config = dict(
    hidden_size=64,
    norm_eps=1e-05,
    attn_scale=0.177,
    init_std_up=0.12,
    lr_mult_up=1.16,
    beta2=0.99,
    schedule='wsd',
    dataset='wikipedia_en',
)
Each number is 200 + 30 x the weight over its row's rms, rounded and kept within 0 to 999. Layers, rows and columns count from 0. The size before them is the row's rms in percent of the matrix's.

# layer 11 attention value, 64x64, rms 0.133, rows 36-63, columns 0-63
101,208,174,168,172,204,193,141,218,220,233,188,173,175,149,186,216,169,172,144,191,216,169,213,185,227,173,238,178,218,241,177,189,207,190,198,243,190,204,168,175,203,223,114,218,216,233,236,166,253,206,210,218,191,217,163,248,184,240,166,172,220,183,188,267
093,172,132,120,133,232,179,196,209,200,208,236,209,184,191,196,192,164,165,248,210,200,163,194,234,234,187,217,163,192,189,189,207,200,179,189,214,189,196,155,201,183,162,141,206,177,188,230,172,237,193,255,188,173,210,241,214,214,161,141,176,201,159,161,215
095,203,177,134,197,215,245,210,195,183,131,183,195,182,196,217,221,146,182,209,177,218,218,192,178,224,140,240,167,182,174,179,204,255,209,154,223,171,204,193,227,164,200,192,205,205,156,215,220,224,223,202,186,159,147,195,210,190,205,162,185,250,143,222,271
099,237,215,128,195,169,207,209,230,207,179,172,155,235,201,198,184,147,152,220,211,182,225,225,167,196,184,190,171,220,232,190,214,213,206,205,245,166,162,240,189,203,253,184,206,265,185,233,228,170,182,218,199,173,224,240,152,251,219,270,193,183,191,174,232
102,211,257,278,229,189,270,179,178,272,195,187,175,185,197,213,182,202,203,181,186,213,220,172,190,164,192,189,182,205,208,194,189,230,244,247,173,165,241,200,211,190,258,207,190,231,183,154,207,202,180,170,154,215,206,173,224,177,243,250,191,167,254,221,215
096,92,195,207,204,198,192,187,236,163,216,247,227,141,208,227,185,228,159,178,186,157,197,158,222,236,186,218,210,203,162,183,230,171,191,192,201,170,169,216,168,217,187,240,180,155,228,276,159,213,241,177,180,170,183,191,203,204,217,167,225,184,192,211,187
090,252,207,173,113,162,269,188,190,156,158,184,203,207,131,199,230,219,224,214,191,214,184,173,183,194,247,170,193,207,251,178,183,228,204,223,169,198,221,175,210,227,195,201,263,184,243,197,212,221,197,184,237,168,212,187,205,183,192,177,267,192,196,236,177
108,211,175,187,246,196,188,197,253,224,185,175,150,141,176,189,206,180,171,189,194,214,209,236,241,221,237,213,241,229,175,161,172,181,215,216,221,185,192,177,175,187,171,100,167,194,190,207,199,241,204,234,187,186,173,178,195,186,184,152,192,235,219,176,283
114,153,200,196,175,232,215,182,191,188,220,219,264,241,223,156,187,208,173,218,235,200,224,203,227,210,228,202,210,232,239,215,216,206,200,174,202,145,221,158,196,206,224,248,206,229,236,191,190,157,246,220,248,200,186,264,121,236,225,189,194,266,185,183,226
080,190,158,217,159,171,223,179,203,190,248,201,210,197,214,213,196,287,179,185,204,177,186,172,145,233,224,212,231,190,229,184,198,180,166,207,200,139,190,201,198,192,188,148,182,205,249,204,218,205,146,183,264,166,151,192,218,204,288,228,189,199,175,211,181
107,217,199,210,216,208,251,219,204,246,209,198,213,201,293,165,181,176,177,181,199,218,229,177,163,165,209,215,214,174,207,200,172,161,133,224,216,170,163,246,231,164,188,159,199,203,187,145,213,201,171,213,235,179,240,186,203,184,225,242,222,209,242,257,157
106,194,173,127,212,228,129,193,169,178,184,188,258,175,200,218,218,257,170,252,255,135,201,191,223,228,194,194,243,204,184,146,209,190,190,181,187,191,215,204,206,234,248,148,182,199,175,218,191,201,171,196,148,198,200,171,200,200,220,181,206,195,152,157,209
113,248,208,260,200,234,220,245,183,174,179,197,155,186,216,193,282,187,231,227,216,243,170,182,194,180,188,181,200,200,255,210,207,206,163,195,206,243,179,224,221,166,205,216,209,219,167,144,203,199,169,172,184,225,244,234,177,180,126,229,188,221,239,199,153
109,118,168,197,234,173,195,165,188,139,228,230,248,197,211,221,216,215,180,184,207,221,262,163,188,204,137,193,219,207,244,153,155,234,207,223,186,175,200,210,212,206,174,253,208,177,222,209,191,173,238,209,224,175,216,245,160,170,249,199,234,176,227,187,205
113,124,209,210,220,175,179,242,266,221,233,221,213,182,227,237,196,265,207,235,212,220,206,231,183,229,212,155,172,199,191,195,222,217,153,209,187,192,178,250,186,214,223,230,138,194,151,239,214,163,185,233,126,203,184,194,172,196,241,195,218,217,192,185,184
103,157,238,255,265,231,193,195,230,196,293,198,205,223,205,227,234,217,221,167,185,192,216,143,160,196,204,159,162,173,173,227,193,199,224,221,202,192,193,174,174,169,175,203,187,186,161,233,188,137,217,178,169,198,205,204,288,215,198,197,192,196,218,203,209
091,247,220,218,262,237,238,216,169,198,209,199,223,185,253,234,216,184,226,225,180,193,198,200,130,186,216,184,182,153,138,208,199,187,231,225,174,217,196,203,203,159,200,158,235,211,196,188,229,238,236,232,216,222,217,159,162,158,157,247,165,186,257,186,174
105,182,193,291,207,166,250,227,197,235,247,221,189,210,237,213,235,230,238,182,192,202,224,173,172,179,218,203,195,206,203,213,173,182,216,253,157,197,198,225,196,159,151,262,174,187,202,169,194,179,191,157,243,230,236,165,186,189,170,228,236,180,188,207,136
112,151,206,237,209,161,202,241,179,226,166,162,268,231,169,186,191,192,230,222,209,179,214,190,201,183,181,185,181,239,216,204,184,243,229,238,146,174,209,175,245,205,198,247,248,203,226,189,194,161,201,256,187,174,189,190,151,197,272,241,215,198,182,214,145
116,258,212,249,235,162,235,192,231,254,190,140,200,195,239,246,198,223,252,199,179,207,168,198,149,149,192,203,217,237,171,195,178,218,218,233,162,202,155,219,216,201,210,222,191,192,181,216,197,179,142,171,171,221,234,165,202,229,182,276,214,187,196,190,181
106,174,197,195,120,199,220,170,225,197,183,233,254,240,164,208,236,231,139,186,181,179,195,179,231,186,198,221,216,181,278,171,193,190,253,198,182,206,230,180,164,220,230,184,246,175,190,183,156,214,204,221,194,190,160,200,217,226,254,157,209,169,182,188,251
097,229,221,233,192,247,200,178,171,150,209,171,223,194,272,144,204,235,203,248,219,229,241,220,208,135,207,223,229,207,184,190,187,207,190,126,177,146,212,265,162,196,205,183,151,178,172,193,191,162,205,200,242,208,205,203,230,196,202,204,253,206,210,205,207
088,134,211,196,220,226,203,157,148,164,211,204,121,196,210,160,243,153,209,179,184,211,210,181,237,156,195,223,198,163,197,187,166,227,230,200,232,134,158,204,174,197,230,175,217,149,187,174,171,211,241,196,200,240,197,192,187,211,264,178,190,201,230,177,223
079,201,166,231,198,138,225,195,177,239,249,212,187,208,244,190,227,140,224,216,190,159,147,177,241,147,225,169,207,174,185,245,196,236,186,226,218,210,207,175,204,200,218,224,183,205,176,132,214,224,196,172,162,239,223,160,171,196,142,214,189,143,207,190,225
101,134,193,138,149,190,222,151,239,228,225,160,273,197,215,206,177,193,168,184,191,133,200,216,225,233,193,233,191,214,229,207,211,192,247,179,179,181,175,196,204,240,202,189,198,217,222,227,183,150,216,207,198,221,194,263,186,199,258,194,174,244,171,182,221
092,264,211,216,206,178,160,173,150,242,166,206,196,154,234,202,156,213,283,169,222,198,159,235,181,196,211,222,231,209,231,227,200,184,229,196,148,226,246,226,200,194,187,169,184,164,202,170,184,263,199,248,233,235,216,176,177,194,170,237,209,181,203,180,219
093,202,184,166,186,166,231,186,233,176,236,171,248,224,184,159,187,208,178,261,180,138,155,196,228,194,193,160,244,191,218,168,194,189,208,206,200,193,172,163,251,223,250,240,203,210,206,256,158,181,198,151,191,205,168,218,209,240,217,187,188,148,239,254,193
101,158,150,256,248,183,192,159,199,140,205,227,233,187,221,239,250,211,193,187,214,218,188,284,249,187,230,254,220,184,192,178,190,185,205,260,197,241,199,186,163,225,199,236,207,183,230,201,191,194,204,204,220,205,209,196,205,203,153,203,159,235,170,149,227
# layer 11 attention output (transposed), 64x64, rms 0.127, rows 36-63, columns 0-63
092,210,215,123,197,176,266,240,226,220,155,182,210,194,194,289,234,208,207,236,202,183,173,205,175,201,171,173,222,222,147,201,143,211,245,197,191,193,178,186,241,201,208,189,229,206,190,218,198,200,169,201,200,193,235,222,193,211,290,175,180,239,211,184,184
094,188,234,169,208,206,245,224,209,233,191,209,119,199,186,236,243,205,211,218,216,167,213,208,211,197,155,154,182,241,145,295,151,178,162,204,248,253,199,204,187,230,195,184,220,182,181,196,176,203,204,247,197,169,194,175,203,185,244,204,205,243,213,193,179
098,204,157,140,213,208,232,228,212,258,201,162,213,193,186,258,205,174,209,239,179,198,197,218,147,184,158,203,196,249,165,264,172,213,202,247,214,215,153,192,186,190,199,176,192,170,221,197,156,218,131,166,202,204,223,223,214,240,263,198,210,223,172,182,231
104,224,155,123,195,138,181,191,156,266,166,173,206,206,241,187,226,186,204,186,193,203,223,160,197,203,227,176,156,226,190,204,182,239,221,226,207,230,151,142,245,204,152,193,239,181,226,149,221,164,194,230,184,208,230,214,190,167,198,174,174,168,192,224,206
084,168,186,214,201,187,134,174,170,149,210,232,251,211,206,99,164,223,162,184,232,177,243,212,185,212,246,217,203,173,229,169,233,196,237,170,203,200,230,251,207,162,257,197,190,232,247,160,201,199,178,205,193,211,226,214,181,199,191,200,204,202,238,197,170
086,198,235,188,136,193,268,196,215,258,184,203,146,198,149,229,182,224,214,210,168,198,215,194,184,230,159,156,186,222,192,282,216,188,182,164,185,266,183,169,182,179,225,204,193,200,141,207,181,205,179,219,244,237,175,191,195,178,184,223,218,252,192,210,196
083,171,213,205,222,232,164,237,200,227,191,220,193,214,249,220,192,233,219,196,167,197,187,199,180,189,195,158,230,245,135,204,200,190,188,135,194,214,119,235,226,243,226,196,223,135,184,216,199,170,230,228,214,217,219,193,198,241,209,264,156,247,210,168,219
097,176,179,149,180,199,254,204,220,223,189,213,166,205,200,309,230,182,188,236,214,183,212,206,196,203,176,223,222,217,175,268,150,218,192,190,181,198,176,216,188,202,204,207,242,226,180,216,226,239,158,259,153,181,213,179,205,171,250,206,223,228,154,224,185
118,213,225,264,239,217,207,180,199,131,192,201,179,138,169,138,232,169,223,166,155,213,149,186,158,213,163,183,189,163,164,167,226,209,200,190,220,246,221,203,188,215,149,176,168,224,191,185,185,195,160,188,178,203,219,174,215,180,146,195,152,200,185,234,182
084,182,219,163,172,191,273,175,226,246,188,172,229,169,200,228,202,255,222,187,197,247,168,231,181,204,210,187,217,207,196,182,220,253,209,134,225,209,187,148,225,176,221,223,263,161,219,214,219,177,225,222,189,191,260,197,164,160,221,159,156,216,203,174,214
094,178,148,207,181,218,182,214,214,147,176,201,211,199,172,176,198,204,194,160,229,182,196,260,213,176,259,191,193,191,239,134,209,243,252,188,176,211,236,237,184,164,147,218,192,216,276,193,221,174,235,166,174,210,190,221,205,217,152,169,173,166,170,169,186
106,195,181,177,190,222,254,208,207,220,224,230,141,212,204,248,232,136,223,219,222,191,195,199,186,200,156,220,185,215,175,260,155,220,157,179,236,201,230,148,229,213,201,159,225,149,166,186,178,173,178,250,263,225,192,207,196,143,205,175,178,224,222,197,188
093,209,157,226,247,166,110,235,160,159,212,186,205,204,211,138,160,229,233,149,225,194,202,217,205,151,194,256,190,182,220,153,215,198,227,231,170,180,222,265,216,174,224,232,185,214,221,199,173,193,229,198,225,205,164,188,196,211,154,224,207,183,189,228,195
125,177,192,218,185,226,165,208,210,197,190,208,210,241,187,189,198,197,248,232,147,214,188,231,210,235,281,202,230,166,188,168,190,226,168,163,182,233,219,195,194,180,169,156,169,224,176,218,195,201,171,160,239,263,182,175,280,209,123,222,187,215,199,226,207
119,243,205,175,152,239,222,147,163,262,213,175,201,196,191,222,144,161,196,198,156,182,206,175,174,171,172,226,221,176,187,264,229,185,206,160,188,221,237,181,191,190,151,196,248,245,187,169,223,202,207,198,248,248,201,172,216,193,155,204,155,185,217,204,241
118,239,187,237,183,207,202,171,209,206,191,188,241,241,223,190,169,210,200,243,152,212,217,197,216,226,265,193,209,168,217,190,263,169,250,183,172,219,273,218,171,183,182,244,201,222,211,208,198,287,182,185,206,190,218,204,154,179,149,245,241,206,215,217,194
087,198,221,234,257,159,133,223,202,232,207,223,198,192,217,175,173,213,214,161,246,189,208,195,244,204,222,243,230,168,287,191,219,193,209,213,203,195,232,221,205,188,179,203,139,219,260,191,178,174,215,178,159,188,185,154,191,195,197,242,178,158,250,167,182
105,194,171,247,185,235,131,152,184,191,188,179,217,179,224,157,184,252,175,194,190,206,217,228,225,198,266,243,210,192,258,152,234,208,207,186,197,205,264,248,167,197,225,212,192,246,166,245,177,192,252,199,184,232,219,205,229,243,176,197,218,187,215,201,215
102,162,222,234,243,224,121,191,205,215,213,215,187,227,197,170,182,233,181,143,160,203,237,159,219,213,272,186,206,144,216,138,219,184,182,145,237,203,233,217,238,194,198,168,202,206,222,191,210,167,193,168,199,238,203,185,225,172,211,204,192,145,172,206,236
106,219,173,184,214,184,163,196,167,210,211,209,231,214,275,180,186,264,133,170,168,194,257,220,226,189,253,208,166,190,291,183,222,215,225,193,235,170,215,220,203,196,195,219,223,224,226,183,249,189,248,165,163,191,209,189,189,205,214,210,204,190,173,203,247
096,203,255,216,212,240,243,252,201,170,188,178,189,189,196,226,203,186,204,211,204,224,172,206,175,249,177,182,203,225,133,212,216,202,224,150,256,234,173,189,209,213,242,182,192,173,153,187,189,173,163,182,231,266,241,249,201,182,222,237,234,271,191,186,213
101,179,181,208,195,262,169,222,163,154,220,223,228,144,187,130,220,202,222,222,231,222,193,220,189,148,222,191,168,200,263,148,184,215,165,172,177,218,235,198,157,166,144,165,194,237,204,214,191,244,198,213,201,226,241,221,205,225,153,200,214,197,186,240,176
103,223,203,178,217,201,190,222,240,181,200,212,261,155,184,161,207,212,236,244,242,229,232,207,191,192,252,174,185,198,193,208,203,201,235,241,189,210,258,246,187,145,147,202,189,270,184,187,206,144,154,156,211,182,197,232,234,218,177,179,245,203,167,215,177
077,203,200,245,231,236,140,193,178,143,173,215,215,201,220,143,182,200,143,178,247,149,218,195,217,206,200,206,186,215,239,167,182,188,219,248,174,168,249,234,224,223,193,222,191,220,204,167,259,238,209,133,207,177,193,207,200,188,171,195,224,236,253,170,198
090,238,221,200,228,197,274,166,189,214,203,188,160,202,221,248,259,187,192,178,138,210,209,183,189,258,120,162,166,213,147,216,242,249,202,200,231,218,176,160,214,180,156,204,223,194,159,206,207,181,163,206,165,240,174,214,211,191,203,219,189,194,202,217,193
080,199,214,271,222,185,185,201,208,169,181,239,192,201,187,182,216,189,153,168,241,149,217,217,199,162,190,238,203,201,275,149,202,163,241,197,206,128,186,212,221,163,233,161,209,254,220,219,196,191,234,204,140,213,202,195,183,215,149,161,202,185,178,199,169
091,171,196,187,165,216,213,190,135,220,188,249,183,274,216,244,224,195,204,179,198,199,173,161,238,244,191,170,129,213,169,224,195,180,203,185,199,236,161,162,208,220,178,225,217,177,147,196,197,165,191,181,221,205,240,216,159,148,193,238,183,265,176,213,202
105,195,219,145,183,201,227,233,218,172,227,210,193,183,188,269,165,221,233,209,191,177,162,183,177,191,136,214,184,214,197,238,157,228,258,176,238,178,238,169,244,207,219,189,189,226,120,253,213,203,221,197,193,205,197,173,262,225,217,224,238,215,233,206,215
# layer 11 MLP gate, 128x64, rms 0.162, rows 0-17, columns 0-63
108,209,213,211,242,211,210,182,216,215,207,190,174,206,170,258,230,220,181,190,188,153,201,198,203,200,246,170,166,194,215,177,189,189,221,239,190,228,174,150,151,249,144,170,224,210,215,212,228,239,222,229,153,145,236,222,246,193,180,204,253,217,221,260,260
089,223,209,244,255,215,122,162,203,230,214,247,170,233,262,210,145,213,221,205,221,251,239,157,249,171,198,203,253,241,201,225,267,194,206,194,178,184,195,211,196,208,224,178,178,231,201,175,185,206,225,207,200,216,221,168,196,168,177,201,163,234,191,220,224
110,230,186,238,191,155,158,167,210,237,183,184,212,211,172,231,239,186,167,191,221,144,216,192,153,260,212,187,173,225,171,151,183,234,188,208,206,197,131,200,202,244,230,165,233,233,212,188,221,197,206,241,165,171,152,223,240,191,148,203,249,196,189,225,231
107,210,196,194,217,167,199,194,211,238,189,165,249,215,225,221,185,183,207,226,163,159,103,161,196,201,210,172,165,135,219,197,212,200,208,224,209,186,177,172,149,174,154,205,170,164,203,194,180,227,156,247,209,154,200,213,194,231,227,193,236,158,136,216,222
097,179,227,190,272,241,170,228,185,161,280,186,219,229,183,188,222,205,234,195,181,136,241,228,184,213,199,171,227,186,215,175,176,173,168,143,200,199,213,164,213,261,197,196,199,157,168,230,178,204,231,189,231,145,189,218,193,189,240,233,240,207,223,201,187
092,210,193,203,194,179,183,185,237,222,226,194,253,227,197,206,138,210,208,240,185,205,192,224,205,171,162,168,132,186,237,235,218,202,209,214,192,212,264,262,203,256,214,216,198,138,218,203,145,215,247,208,175,170,204,180,170,218,237,206,168,190,186,143,244
118,237,187,177,213,147,227,158,224,252,198,205,171,212,172,199,160,202,219,232,198,196,153,125,184,254,165,191,214,242,142,202,149,183,158,188,209,190,173,179,195,205,194,201,188,190,230,194,198,266,218,195,231,246,189,234,255,154,206,192,217,180,215,162,217
094,258,207,219,240,240,156,220,226,214,217,208,159,207,239,234,196,280,214,178,214,225,206,175,169,162,216,267,221,184,183,216,204,188,112,168,215,232,196,209,217,198,205,212,218,242,211,221,243,175,150,178,225,180,187,192,189,219,210,210,151,181,167,233,199
090,184,241,187,243,223,217,182,156,175,182,197,186,205,200,139,112,186,193,200,193,209,229,210,189,163,254,225,193,174,259,207,221,210,262,244,167,248,251,227,223,187,237,210,183,211,188,211,231,189,186,216,220,174,167,231,198,176,174,237,173,179,243,220,173
114,213,152,181,214,227,205,221,225,237,176,206,183,256,202,184,207,231,233,177,197,205,192,268,188,216,158,231,148,167,215,171,175,179,195,220,203,221,219,258,207,208,140,228,215,164,200,197,142,210,190,208,173,188,222,160,198,224,199,175,196,189,109,147,171
105,126,205,255,265,275,225,203,217,159,208,182,190,232,219,158,159,188,191,230,204,210,177,153,183,239,222,185,178,199,189,222,168,133,179,233,188,222,208,216,224,187,198,229,184,208,229,226,161,179,184,245,187,216,232,249,193,232,193,203,222,183,202,154,186
102,257,171,187,176,226,201,242,188,196,212,186,178,225,193,175,215,189,215,180,267,240,181,204,199,199,162,193,211,181,211,186,181,186,209,217,170,230,153,210,126,216,226,267,206,218,196,242,188,235,250,231,132,143,193,193,196,213,168,185,209,205,214,162,134
115,154,138,169,182,227,180,178,162,169,221,197,216,202,211,207,193,213,193,182,193,182,259,163,225,207,174,219,227,211,196,244,164,121,193,286,224,178,219,201,162,184,167,196,206,133,263,180,171,198,213,214,217,152,176,201,183,183,174,202,224,174,203,187,200
092,181,238,168,251,228,221,204,220,175,207,172,191,198,211,186,230,240,242,235,174,223,249,200,234,147,211,173,256,200,243,196,193,212,191,243,195,269,227,245,246,176,189,231,180,147,220,203,188,221,231,175,212,232,210,219,167,201,179,221,192,193,215,281,185
099,204,186,171,165,202,193,207,194,211,271,211,186,254,253,186,172,257,197,213,167,129,199,193,242,160,199,189,223,258,226,238,219,191,207,184,191,193,140,196,198,237,259,160,236,142,190,227,195,182,233,165,206,158,173,195,216,194,226,218,199,206,211,212,180
102,231,230,210,184,216,173,121,192,281,226,203,153,216,202,221,202,251,208,198,143,211,225,249,217,208,161,180,199,207,215,211,140,165,237,219,177,198,181,191,214,196,136,175,179,182,223,258,206,216,213,194,241,198,165,178,204,235,227,196,156,209,182,185,176
102,152,172,184,193,170,190,178,249,203,215,195,182,231,226,252,232,139,244,177,185,159,165,198,190,214,176,177,180,170,143,195,209,211,183,193,188,216,213,195,190,260,203,209,236,155,179,247,216,221,157,181,226,208,202,185,239,139,222,200,278,173,165,180,202
099,211,206,146,237,222,189,243,274,201,212,234,217,253,195,220,208,187,175,194,197,200,164,184,236,157,187,217,167,204,156,216,197,179,178,238,223,260,186,266,256,214,178,251,182,206,243,164,237,178,225,201,195,187,195,218,166,162,223,184,150,174,187,201,221
# layer 11 MLP up, 128x64, rms 0.159, rows 0-17, columns 0-63
108,200,188,194,226,216,219,226,210,183,126,211,186,194,202,170,213,158,222,242,185,259,174,179,260,150,215,219,203,186,186,223,228,155,185,193,207,169,253,220,238,123,198,183,177,227,240,178,199,183,214,182,231,254,173,153,159,197,184,164,163,176,216,194,217
086,232,223,269,181,228,164,208,228,161,191,253,194,245,202,234,204,188,214,139,269,235,214,146,226,181,249,203,249,183,222,209,182,243,175,222,204,160,197,207,193,237,173,196,203,173,169,189,207,224,216,212,172,176,228,179,174,148,225,223,174,239,222,224,219
101,189,228,185,212,198,186,241,190,201,252,166,168,210,178,276,218,141,202,225,275,169,172,241,148,223,204,163,181,206,194,166,180,245,223,206,194,217,163,176,200,182,164,183,219,185,200,207,273,184,143,179,184,204,210,220,209,208,191,169,190,227,185,259,204
108,239,184,218,192,212,221,199,186,231,187,212,190,162,202,158,154,214,239,175,185,211,202,192,278,195,167,258,272,203,197,148,210,181,202,225,195,171,120,236,200,202,206,194,206,192,217,214,211,226,151,187,172,220,223,222,188,191,197,254,240,270,198,165,209
102,167,224,174,167,230,278,201,204,201,242,208,160,239,212,210,253,184,222,230,153,137,229,162,171,168,199,146,220,204,219,225,204,219,245,210,190,180,208,156,241,170,171,169,209,178,141,220,142,191,182,191,168,157,222,198,192,197,231,204,215,182,192,208,191
086,160,217,202,187,184,201,194,204,210,237,190,266,187,201,207,193,208,207,207,195,190,220,241,211,178,167,181,130,185,257,216,215,232,165,237,207,199,217,250,240,275,224,206,213,149,242,192,169,208,243,203,209,167,215,187,131,187,208,274,217,215,219,170,193
118,266,214,219,197,145,163,184,211,216,189,174,225,182,176,190,228,213,199,217,224,210,178,215,173,205,166,213,183,159,215,180,153,219,174,174,214,238,211,247,203,196,187,132,176,194,192,210,280,265,221,235,188,212,192,163,252,208,199,228,240,253,179,241,185
094,150,213,186,141,184,232,211,187,205,152,219,226,222,183,250,219,173,228,208,202,182,184,236,149,270,167,168,199,181,223,157,157,211,260,198,193,182,230,190,197,180,206,183,181,152,162,195,201,166,233,239,201,194,211,199,213,245,162,174,232,183,273,188,211
094,165,239,208,254,206,138,200,127,161,220,185,148,224,201,149,207,225,220,191,208,202,172,170,189,205,234,203,158,201,250,199,220,236,223,217,204,178,218,174,239,211,229,218,188,239,242,199,177,191,154,166,181,192,192,173,253,224,236,204,190,250,255,198,182
105,181,241,172,180,227,250,231,230,199,241,171,209,211,196,151,217,191,196,180,198,215,178,160,174,201,160,237,220,197,143,253,152,198,150,237,237,219,206,171,173,200,216,257,185,220,165,185,152,222,146,222,234,156,205,224,163,175,249,214,185,215,205,168,199
103,216,253,180,288,205,180,228,152,209,192,183,224,255,189,153,173,208,162,170,193,165,214,157,210,178,195,175,243,213,224,220,173,178,216,220,225,235,228,229,243,189,185,227,221,208,214,185,180,212,175,212,241,233,197,243,153,206,206,147,271,190,193,189,181
099,158,183,188,190,256,216,207,200,170,168,201,189,183,239,207,164,242,165,213,206,235,228,205,245,211,187,233,148,209,172,174,250,148,184,209,208,181,182,240,226,149,180,229,177,176,119,181,177,183,234,201,194,230,149,203,171,219,240,171,240,205,226,223,239
108,195,204,200,201,210,198,124,149,224,160,235,180,200,241,238,193,203,205,236,206,174,167,242,187,156,191,195,175,203,260,190,226,177,272,193,188,210,216,189,221,172,169,206,181,177,227,196,211,231,188,242,206,201,166,202,172,249,225,148,160,153,169,149,158
102,208,235,233,218,251,149,237,197,219,231,188,194,214,281,190,262,236,183,177,241,188,164,174,228,174,183,232,239,153,208,196,223,199,204,167,211,165,201,236,208,179,237,218,215,188,235,173,149,194,184,200,208,175,133,245,217,173,222,184,231,190,188,173,237
098,202,208,244,175,190,177,173,172,155,169,177,246,194,193,184,255,192,179,198,203,262,250,221,228,183,191,191,229,98,204,212,198,206,248,201,218,187,235,202,195,216,240,196,195,193,254,222,164,195,153,190,185,223,241,172,232,213,190,174,204,133,169,215,191
104,160,204,231,232,219,203,206,157,143,231,177,231,256,216,218,247,207,172,191,235,178,195,176,201,229,205,183,173,160,184,194,266,204,240,223,220,191,175,145,147,250,183,181,201,254,195,192,154,161,182,187,179,195,177,184,169,232,250,196,243,188,182,161,198
131,172,195,195,167,176,161,143,187,226,197,220,163,132,219,223,204,189,223,232,169,198,212,193,197,214,209,139,222,134,194,246,227,228,239,192,181,180,263,205,198,215,213,184,226,203,238,233,246,236,165,192,230,228,230,228,237,166,206,209,258,210,164,192,164
104,202,221,217,165,155,153,156,153,238,205,187,218,162,198,171,212,155,237,127,179,197,220,212,202,245,215,214,192,196,177,210,164,207,214,147,164,176,199,195,156,229,175,181,202,146,203,231,172,237,136,198,203,166,223,219,223,243,220,183,223,145,215,230,199
# layer 11 MLP down (transposed), 128x64, rms 0.127, rows 0-16, columns 0-63
125,227,203,222,169,190,207,207,217,226,180,163,181,250,240,226,261,263,130,240,189,157,212,229,231,214,188,152,199,196,190,183,236,227,242,169,144,197,152,207,192,234,206,185,228,231,177,223,245,174,208,187,192,183,207,219,255,195,183,213,224,232,198,151,217
077,189,216,122,164,175,229,181,184,185,244,200,204,156,224,183,212,249,212,248,170,175,206,221,220,229,230,193,130,172,213,245,144,175,194,213,161,213,215,191,181,158,249,186,216,232,209,198,193,183,174,185,230,218,183,213,199,243,172,185,213,149,192,259,162
110,242,203,160,189,196,215,206,183,196,231,257,225,198,205,116,179,200,237,194,219,188,189,154,251,193,172,216,270,180,202,225,128,188,198,240,215,147,225,219,164,184,236,196,226,196,184,211,212,212,226,240,181,142,207,201,213,220,215,204,156,159,192,239,214
109,181,205,200,202,184,201,235,175,233,145,188,215,173,175,218,218,145,184,174,213,222,188,227,181,259,225,205,203,188,182,243,197,255,185,214,199,224,168,140,139,196,232,209,203,210,186,162,190,194,242,238,192,181,256,187,196,203,250,133,223,199,208,205,279
106,163,230,225,176,152,155,171,214,180,192,231,233,117,207,176,199,227,145,220,247,200,170,202,210,189,182,221,168,164,183,207,182,170,230,246,167,206,206,212,165,175,180,168,175,223,260,242,228,192,238,212,188,215,193,152,192,231,166,209,185,179,198,133,195
091,187,203,230,202,212,215,213,205,135,183,238,142,166,195,156,255,217,170,136,180,208,200,186,183,202,171,223,243,198,195,224,174,197,216,184,172,214,130,148,147,160,179,203,183,255,234,184,225,181,159,193,228,201,211,200,240,208,211,179,210,175,224,170,145
113,211,186,212,192,146,191,184,142,210,148,164,169,242,161,176,232,237,216,170,226,187,228,173,188,186,206,201,138,182,208,258,138,176,177,195,219,209,179,225,218,205,221,191,132,245,246,181,231,215,216,221,206,185,183,203,252,252,192,167,219,183,229,187,226
093,225,195,202,209,189,121,231,212,243,208,164,213,175,220,207,209,230,165,190,201,167,155,192,146,183,177,228,231,219,180,187,248,179,153,171,191,214,153,170,190,234,206,221,222,215,216,225,201,259,196,177,226,194,125,190,191,243,184,219,175,196,135,228,244
091,221,160,193,167,198,236,229,307,189,216,232,252,213,186,242,211,191,207,220,191,197,212,214,206,165,273,189,225,178,142,232,179,182,151,192,159,186,199,233,177,196,205,165,218,205,197,190,204,209,208,200,225,237,263,174,174,196,181,168,222,174,150,186,205
109,146,243,174,240,195,191,129,190,251,209,201,196,201,167,197,187,172,197,225,164,182,192,184,213,225,192,103,248,248,217,212,201,192,212,203,146,205,233,202,227,160,188,176,184,226,167,202,229,172,197,151,212,246,199,223,178,234,232,160,212,169,219,186,174
096,241,198,215,138,145,175,143,242,208,226,226,183,159,170,283,276,218,221,183,194,188,202,203,221,226,222,234,194,172,175,202,201,222,210,204,148,191,233,181,207,214,205,181,172,198,181,207,230,238,197,164,189,198,209,149,240,201,161,204,153,204,197,248,197
099,232,221,211,214,160,206,161,189,164,223,194,171,166,185,161,230,209,202,220,209,213,253,233,180,235,182,143,262,207,182,207,128,233,207,218,160,208,209,217,190,217,200,143,169,176,237,250,199,199,184,242,220,225,255,240,217,191,184,212,165,182,220,200,138
100,213,195,154,190,193,254,171,221,218,227,156,195,205,201,160,189,133,251,227,159,249,176,194,241,196,226,155,163,155,169,227,201,199,174,194,223,214,187,199,189,236,213,170,198,274,187,219,230,174,191,158,226,213,212,177,176,194,195,285,199,213,222,218,192
096,188,160,209,182,194,215,112,217,182,187,186,211,210,155,187,153,166,182,251,175,198,254,199,215,193,190,187,174,239,157,218,198,209,178,228,214,220,186,188,162,270,206,190,158,254,166,214,250,197,202,197,221,243,240,154,195,229,201,238,158,203,234,209,172
102,207,172,166,240,220,200,208,183,227,195,213,206,192,223,222,197,230,173,221,192,198,154,170,168,274,213,190,177,299,177,170,249,172,158,183,195,180,163,238,253,192,178,181,178,183,185,185,250,256,192,236,200,181,196,186,178,237,195,189,191,216,167,243,235
093,166,224,187,153,189,186,157,178,253,146,228,177,243,198,204,206,212,213,220,193,178,185,244,237,217,212,168,186,252,202,226,199,212,184,241,224,253,176,223,236,188,133,256,209,157,161,217,247,212,221,188,251,204,238,211,226,200,186,159,231,239,207,183,221
124,156,229,208,243,210,169,228,214,195,221,234,178,196,267,203,226,216,226,256,210,230,203,209,202,171,182,170,208,207,233,176,232,167,243,263,196,218,184,234,202,176,190,291,195,130,192,180,210,243,162,175,216,249,211,178,215,228,199,208,176,194,179,165,196